From a checkpoint of a small transformer trained on Wikipedia.
Size: 15 layers, 2 heads of 32, vocabulary 8192, 1.83M parameters.
Architecture: untied embeddings, normalized queries and keys.
Training: a variant of Muon for these matrices, 119M tokens, 8053 steps.
Each number is 128 + 24 x the weight over its row's rms, rounded and kept within 0 to 255. Layers, rows and columns count from 0. The size above them is the row's rms in percent of the matrix's.

# layer 5 attention query, 64x64, rms 0.425, rows 0-63, columns 0-63
size [ 82 107 111  99 101  98  87  88  99  99  85  94 101  67 113  91  98 121 111 100 108  91 105  95  90 115  70  86 110  95 105  96  78  99 116  95  80 118  98  87 113 103  97  85 113 101  92 100  98 110  96  86  93 126  95 102  96 121 107  97  94  95 128 116]
[[148 124 114 154 107  88 164 139 121 165 106 120 182  96 103 154  98 123 139 101  95 117  87  70 157 108 157  95 102 123  87 124 124 104 157 177 147 166 145 121 134  99 145 125 128  95 135 144 139 138 127 134 112  90 130 112 138 115 124 118 134 137 125 126]
 [145 122 103 137 117 107 113 115 135 117 110 130 125  96 128 152 125 120 161 137  86 136 207 136 123 124 131 166 133 106  69 112 125 172 140 147 168 150 120 149 172  91 112 119 127 155 108 145 130 119 127 100  99 131 123 114 130 136 142 115 158  68 156 130]
 [117 133 154 184 129  96 109 119 113 102 133 149 160  91 154 143 125 168 178  89 133 155 114  79 136 118 133  99 139 125  99 118  99 178  98 153 139 111 110 140 121 148 124 133 134 156 139 104 178 137 144 100 110 113 160  98 132 145 146 114 152 112 139 127]
 [ 89 132 104 113 159 130  95 152 123 131 161 115 184  75 136 111  91 119 168 120 111  98 133 141 110  99 169 118 116 149 133 105 121 117 135 147 117 146 157 112  91 103 141 109  99 109 111 139 117 128 145 105 165 158 160 123 129 153 155  90 112 119 172 132]
 [117 114 135 137 177 100 130 118 114  98 137 111 114 113 135  98  75 142  96 146 162 128 129  86 131 114 120 116 166 130 132 163 121 152 163 169 159 134 121 118 104 145 108 142  92  99 123  98 142  96 139 170 132 144 103 104 139 170  86 104 101 155 145 139]
 [140 173 140 139 149 102 101 194 116 129 135 129 109 107 106 108 125 113  93 126 131 173 152 137 137 175 135 108 105 114 142 139  99 157 135 134 161 128 177 117 126 111 161 161 156  95 100 104 147 111 103 126 101 103 115  91 139 134 103 122 110 120 152 167]
 [118 158 102 108 143 135 139 165 146 127 196  84 107 117 115  94 133  76 151 144 103 162 153 147 145 112 175  77 113 128 104 127  98 167 156 117  93 108 111 109 129 116 134 120 145 163 151  95 141 124 113 134 136 158 146 149 136 128 125 119 141 118 125 131]
 [123 129 121 136 169 135 145 135 154 114 157 199 118 139 111  97 115  89 156 132 130 159 120 101 146 153 142  91 182 125 122 159 149 128 123 129 142  93 142 105 106 124 142 187 156 108 149 160 110  92 140 125 136 120 135 147  98 153 129  87 106 140 124 132]
 [120 121 134 128 115 110  83 187 122 144  97 153 161 132 113 148  87 108  95 153 124 132 135  91 128 168 154 129  77 114 117 124 162 116 128 122  92 135 154 131 191  84 128 102 130 129 139 105 120 161 137 133 140 146 150 126 155 150 152 118  96 116 153 130]
 [158 149 146 133 156 133 124  77 145 169 135 139 142  76 148 122 130 133 100  97  88 150 156  93 157 133 164  98 140 122 152 108 123 132 136  99 101 111 129 148  77 118 137 135 144 109 189 131 128 151 156 139 114 115 133 144 113  81 129 141 126 112 138  88]
 [171 153 148 152 137 134 138  79 137 143 131 119 119 130  76 122 125 112  69 138 142 110 180 137 133 161  97  89 147 114 144 132 159 149 113 151 117 138 129 124  85 128  85 147 149 146  95 135 153 142 135 185 133 132 114 141 123 133 151 131  80 123 149 122]
 [103 122 133 158 138 149  90 112 166 139 162 129 114 165 138 116 122 128 122 153  78 149  78 106 174 168 135  75  78 129 117 118 126  92 154 118 168 116  89 119 131 129 144 119 144 137  96 165 133 110  92 109 135 157 128 117 137 116 126 118 127 138 144 105]
 [150 111 140 176 112 149 125 148 172  95 117  96 126  79 151 186  97 142 129 131 138 140 107 126 133 120 116 120 156 128 126 124 117  97 152 166 119 134 147 126  76 136 126 108 107 136 184 129 121  86 141 116 166 126 112 152  73 112 116 138 133 148 114 117]
 [113 146 142 117 119 177 157 120 141 135 143 140 151  97 115 173 150 141 129 129 140  70 151 130 192 123 128 118 129 144 109 125 114 115 115 190 159  88 161 110 130 121 128 157 139 127 128 140  91 120 117  71 151 117  96 116 100 121  96 110 141 137 114 142]
 [153  81 141 144 158 124 147 124 116 120  97 109 105 148 135 120 143 144 125 161 121 142 188 163 137 123 100 137 137 107 130 133  73 122  92 115  97 106 149 116 169 187 116 129 132 119 112 139 115 114 114  78 102 155 170 139  83 144 136 115 144 121 119 116]
 [155  71 122 110  84 158  99 101 150 107 129 140 105 212 131 139 121 139 138 138 161 119 154 137  80 111 130 118 142 148 104 110 109 118 129 167  86 122 122 114  97 100 146 149 135 119 148 121 119 146 138 127 126  93 169 110 133 117 134 123 110 155 150 114]
 [165 140 171 132 131 100 128 175 135 149 159  86 131 102 117 123 137 106  86 149 147 126  80 105 154 135 113 157 153 128 122 151 162 142 106 122 144  94 130  67 116 148 132 162 125 114 117 114 161 107 130 119 119  80 154 154 112 137 125 132 160 163 117 113]
 [ 99 134 132 166 140 144 136 107 121 134 156 112 161  92 125 121  92 131 127 117 140 113  77 107 108 150 146  93  83 132 112 146 153 115 157 136 178 147 124 106 169 151 175  90 174 115  89 108 134 125 134 172 138 109  96 131 112 129 151 130 106 112 138 126]
 [153 149 113 158 106 127 134 104 138 116 133 140 112 187  89 135 108 139 110  67 133 135 130  82 106 104 134 132 118 129 122 165  99 128 118 144 128 141 142 105 102  99 151 135  98 106 115 169 111 105  95 104 172 182 113 160 154 103 148 129 137 124 106 140]
 [117 135 118 129 123 139  88 132 142  89 120 141 120 113 127 132  49 157 134 121 143 155 109 108 131  96 140  92 121 145 176 183 144  78 156 159 158 131 148  83 134 125 132 142 138 133 138 109 175 132 104 140 121 117 129 128  87 154 110 142 149 114 119 112]
 [109 104 178 148 118  90 112 139 147 122 123 108 140 164 173 159  95 121 150 142 111 105 110 131 120 106 159  66 149  94 111 135 144 100 140  91 158 137 168 137 166  96 110 126 119 100 156  91 176 136 109 154 119 139 129 123 114 131 113 140 122 108 129 132]
 [117 147  99 141 115 142 105 159 107 111 146 144  83 178 168 106 183 154 107 126 136 119  87  81 143  99 116 133 146 121 163 156 169 154 120 155  90 132 114 138  95 128 135 142 104 149  89 103  92 132 137 118 146 115 131 118 114 134 148 147 113 131 101 105]
 [ 95 145 153 133 131 194 166 112 124 123 110 100 134 152 120 120 141 109 112  97 151 149 116 134 151 121 124 171 190 115 175  83 176 130 102  86 122 141 149 117 116 122 108 119 164 134 117 107 126 122 107 127 157 128 120 144  96 129 148  98 158 123 123 112]
 [189  63 132 114 103 148 140 125 137 145 183 145 100 132 112 161 140  96  86 106 121 101 159  78 146 143 115 150 109  99 150 102 126 131 132 113 107 122 117  96 113 135 124 116 127 159 142 135 142 126 138 169 129 142 109 139 143 157  81 139 138 119 108 142]
 [123 101 138 104  99 107 189 140 115 152 136 107 111 175 150 148 184 129  97 127 119 105 137 118 133 120 146 145 173 138  94 108 128 141 143 106 120 144 117 102  97 144 141 105 119 137 192 118 110 124 130 160 137  82 111 157 137 126 102 142 156 158 107 109]
 [152 145 154 148 137 103 126  76 108  99 143 124 179 164 103 107 130 135 124 170 150 106 149 108 118 121 162 115 135 129 114 129 131  74 132  85 129 170 133 142 136 132 140 128  92 126  78 150 102 150 144 170 156 122 128 156 104 156 121 118 171 116 129 123]
 [115 166 102 115 131 111 139 127 165 139 121 159  79 154  92 112 115 143  92 112 107 104 134 119 128 137 128 141 152 170 165 158 114 114 143 142 117 131  95 130 142 163 103 114  93 128 113 143 129 104 137  94 117 111 148 186 157 146  74 157 122 168 143 146]
 [141 129 172 126 104 139 128 161  99 132 191 127 103 127  92 159 125 140 184 105  90 122 134 103 138 165 127 113 149 135 133  63 139 142 137 106 100 159 155 110 113 125 166 114  98 114 120  99 110 119 166 134 121 131 144 113 165 126 123 129 126 132 136  91]
 [156 119 134  84 142 162 115 131  99 119 116 138 112 163 134 121 141 119 149 131 127 123 110 140 178  82 148 147 146 154 163 151  84 149 124 132 168 102 125 167  86 126 122  95 128 119 131 114 101  82  85  97 169 148  98 139 118 157 124 146 144 131 150 111]
 [146 106 155  99 145 128 124 170 158 111  91 152 101 117 117 152 125 164  99 117 105 156 154 119 119 137 149 111 133  89 102 119 123 138 173 116 127 147 116 170  94 146  79 132 138 114 130 142 126 133  77  84 126  95 125 124 137 105 135 160 168 154  90 115]
 [ 69 120 110 137 164 128 129 140 124  93 146 152 127 126  97 144  98 113 128 151 122 149 122 185 117 108 118 150 144 135 150 166  91 117 121 157 158 139 140 125 123 106 154 135 118 165 132 171 165 137  86 110 114  78 105  78 129 124 160 105 131 120 133 144]
 [106 119 121 126 148 160 136 108 122 104 135 112 136 102 116 205 169 134 137 170 159 144 129  93 134 118 125 108  95 159  99  81 106 123 150 145 122 146 142 119 144 100 122 167  91 109 100 117 147 103 147 141  92 128 113  90 144 159 151 126 150 128 157 144]
 [ 95 174 127 146 141 148  86 150 139  93 143 109  66 164 153  96 113 160 150 181 114 106  91 148 154 135  92 105 105 133 117 138 148 154 116 131 138  92 124 117  79 133 120 164 138 135 143  93 144 108 119 123 148 138 144 134 139 105 125 100 115 119 120 131]
 [125  89 104 155 102 138  97 153 141 145 113 143 135 117 121 168  84 114 148 129 134  99 144 122 144 122 158 110 158  88 123 141 144 127 154 135 146 106 157 123 169  96 102 142 104 152 149 122 151 123 158 176 150 121 150 140 119  76 110  78 129 160 107  95]
 [160 137  97 149 124 164 187 150 154 108  98 128 131  98 115 116 125  79 154 137  97 125 141 136 111 159 124 118 121 138 125 116  86 142 135 148 116 145  90 150 113 167 147 155 122 141  91 155 131 104 113  56 118 155 129  87 119 128 134 126 108 105 127 152]
 [127 103 106 141 145 153 129 130 181 148 107 142  95 154 122 121 138 106 174 125 113 166 132  91 110 166 129 142 167 111 121 155  84 121 152 133  72 114 150 122 140 143 121 116 117 148 122 128 120 142 161  91 146 184 111 152 141  77 137 143 120 122 100 115]
 [109 165 108 140 102 162 128 130 109 129 137 115  96  96 136 157 163 131 143  80 145 139 101 127 109  87 100 121 138 129 152  88 184 129  95 111 104 118 111 150  96 137 198 131 147 152 153 135  91  94 137 145 143 139 143 131 137 147 124 133 125 126 160 103]
 [ 99 103 110 157  97 154 108 100 126 121 130 116 122 149 123 161  71 166 116  75 126 138 141  92  85 129 109 119 148 121 132 131 144 108 147 122 101 129 115 134 121 144 141 131 135 137 156 128 157 155 118 108 158  79 171 188 112 102 165 144 131 155 128 115]
 [164 133 141 107 158 140 113 108 124 172 109 149 119 145 121 148 171 127 140  89 182 147  88 147 141 128 125 113 154 129 125 145 139  94 133 161 162 160 152 119 102 102 103  98 161 117 125 159 114 109 103 179 149 161 104  98 118 153 141 109 139 119 136 100]
 [116 113 150 164 169 121 135 155 127 167  99 121 132  65 117 103 132 114 123 116 102 130 133 145 131 137 152 161 131 105 159 115 114 143 135 130 117 124 117 140 158 184 139 147 103  91  65 130 146 125 123  88 138 151  98 126  93 148 149 143 141 152  82 116]
 [133 139 116 144 144  78 185 122 131 119 109 130 138 123 158 118 148 131 143 160 101 128  77 103 132  94 134 103 189 116  91 157  87 113 127 141 182 136 156 115 154 101  85 115 132 100 128 107 157 105 135 153 125 149 137 126 131 116 116 145 149 123 140 102]
 [126 115 113 128 116 111 111 196 112 154 125 124 103 126 149 123 147 110 158 126 137 101 129  89 165 147 144 113 116  90  91 121  99 167  95 135 126  88 184 147 137  99 144 134 147 108 155  96 146 132 129 178 144 180 146 103 145 129 113 113 126 117 132 136]
 [153 149  68 151 175 128 160 140 133 152 105 117 134 146 142 108 109 139  86 100 114 102 127 100 127 153 113 134 148 109  91 152 102 104 117 101 127 138 105 132 149 180 150 108 137  85 114 128 106 110  88 141  95 124 135 177 149 142 127 157 141 109 123 154]
 [135 146 104 182 122 110 142 130 132 106 119 154 147  99 101  84 143 131 111 132 150 157 111 134 121 135  90 150 112 146 152  91 112 145 139 124 143 154 133 148 102 112 160 177 113 128  97 130 123  99  70 140 139 164  94 106 131 115 156 173 136  98 118  90]
 [ 66 101 106  91 115 151 128 115 128 102 190 113 143 159 117 126 140 138 105 102 136  99  98 132 112 127 132 132 141 128 135 118 117 126 133 153 133 168 167  73 148 127 132 109 120 106 133 131 111 162  65 127 172 135 122 129 124 111 166 163 149 130 123 153]
 [119  84 131 132 152 124  90 104  97 122 101 144 116 118 142 148 122 130 124 170 115 100 153 171 117  86 169 154 132 130 128 142 116 150 135 124  97 152  77  85  93 149 163 170 145 100 120 107 123 113 130 124 158 156 107 125 154  83 129 140 153 105 126 147]
 [111 125 124 123 154 131 168 108 146 126 147 139 119 116 110 112 152 133 118 114 104 177 124 142 116 123 167 153 123 117 140 155 141 109 133 106 123 103 103 163 132 148 120 141  84 153  98 153 138 148  91  65 161  99 125 190 119 106 118 141 155 182 111 123]
 [142 136 118 137 110 118 141 148  87 166 130 124 169 132 104 132  84 129 124 142 156 100 146 122 166 134 159 150 108  85  90 127 109 110 135 147 114 142 146  94 176  97 123 116 152 123  96 131 160 165 181 148 134 104 139 111 126 102 153  80 112 107 107 126]
 [140  78 168 105 130 125 151 134 128 154  74 146 140 135 116 125 100 139 105 140 148 121 111 100 157 115 122 119 119  70  85 151 135  82 106 122 129 117 169 108 169 130 118 109 157 103 105 145 130 128 176 176 123 127  99 144 102 134 141 137 138 129 142  99]
 [108 108 155 109 143  89 153 160 123 104 123 124  76 145 140 101 146 118 112 168 118 167  86 175 135 106 130 173 121 111 144 142  70 156 128 102 139  99 132 107 126 130  91  99 123 113 161 126 105 144 156 165 131 129 148 118 134 111  98 114 140  97 142 135]
 [126 107 128 120 149 108 142 137 139 104 120 145 154 125 133 149 125 109 154 147 140  93 181 166 159  96 130 122 142 130 131  68 106 168 109 148 100 132 136 123 130 145  89  73 125 160 116 160 106 126 146 110 125 135 152  95 121 109 111 105 118  84 139 183]
 [175 162 126 117 160 137 147 105 150 116 127 132 132 130 180 105 116 110 144 122 123 107 151 123 109  95 102 104 164 157 124 149 124 119 111 124 138 136 159 107  97 126  85 114 154  85 153 123  85  85 120 150 137 186 126 120 123 145 180 113 138 128 159 115]
 [152 168 122 136 116 107 123 162  82 133 138 145 134 114 161 104 120 119  69 176 148  99 126 114 102 131 177 122 100 134 116 130 128 113 131 104 126 122 132 129 149  97  93 126 106 125 134  90 154 152 149 147 130  90 132 146 161 162 106 107 143  91 180 136]
 [106 148 101 148 148  74 135 111 116  66 171 130 104 144 132 110 125 152 149 125 100 112 183 153 132 102  95 172 136 165 108 129 114 167 134 119 137 113  91 119  98 129  98 109 107 135 148 113 140 106 145 138 100 115 164 152 130 139 130 129 154 127 150 158]
 [155  84 146 146 135 137 141  85 160 119 104 147 137 131 156 167 150 136 123  92 153 133 142  82 131 114 138  98 174 141 137  94 142 111 117 117 102 145 128 127 134 145  91 101 108 110 118 159 120 126 123  78 152 136  99 136  91 160 156 152 180 155 116 126]
 [144 106 107 104 140 115  98  79 162 122 171 116 135 129 168  84 111 171 122 144 118 132 114 154 124 112 146 118 127 144 175 121 141 129 124 144 139 142 113 119 108 159 163 130  81 127 111 130  88 138 104  85  89 125  98 150  87 164 120 154 149 123 114 155]
 [169 129 130 124 134 134 155 124 125 147 122 115 112 114 111 132 187  80 151 118 142 130 107 124 112 109  75 136 164 131 130 153 121 111 121 148 131 136  91 100 166 178 112 110 153 111 107 149 113 114 177 177 112 173 123 148 111 167 131 153 137 127 118 102]
 [170 119 153 120 126 106 102 107 115 168 121 127 129 138 116 147  90 130  92 134 121 151 124 125  59 142  94 111 127 104 103 137 124 128 166  95 126 120 158 135 140  99  93 130 132  98 159 148 166 133 140 193 145 119 150 157 137 142 138 122 181 108 138 121]
 [140  85 128 183 145 175 124 143 145 117 172 129 118 106 118  94 101 102 112 122 101 119 139 121 141  97 141 167 149 142 119 102 116 102 105 146 103  99 135 175 167 149 105 139 102  96 104  99 113 164 137 156 137 134 111 102 130  90 121 142 149 145 108 152]
 [125  98 172 135  87 132 121 137  91 161 143 120 136 135 113 179 147 117 126 112 147 138 119 158 119 161 138 156 102  97 139 151 152  83 112 168 120 134 147 104 125  83  97  91 132 123 145 112 127 114 150 123 161 135 102 151 111 128 100  71  84 147 127 123]
 [140 117 120 116 106 129 101 149 131 158 108  85 109 123 159 137 132 145 142 136 120 131 148  98 133  90 120 103 170 102  91 123 124 150 143 108 185 118 120 127 123 109 157 148 165 127 181 158  73 113 150 160 112 143 152  81  99 144 104 145 141 145 107 113]
 [128  72 176 144 112 154 109 122 129 134 137 114 114 125 152 175  89 157 142 124 145 155 137 116 146 114 140 120 149  86 135 134 199  94 121 107 137 135 168 108 142 136 146 128 149 184 169 133 128 129 132 139 113 101 100 150 113 132 117 126 160 161 121 110]
 [123 117 105 162  91 108 107 145 151 132 126 158 142 183 114 158  79 145 112 138 132 117  94  71 132 129 134 114  96 109  94 116 154 135 145 123 140 138 131 113 153 111 120 132 186  93 168 125 162 135 152 176 134 123 169 152 138 144 135 119 127 106 119 119]
 [ 76  99 121 121 115 165 125 113 123 144 146 131 115 174 109 112 147 125 159  88 147 160 109 145 127  83 137 134 129 122 159 139 102 103 130 164 110 129 142 116 135 153 142 104 132 158 100 183 131 147  92  66 143 144  76 135 128 111 155 145 135 128 128 119]]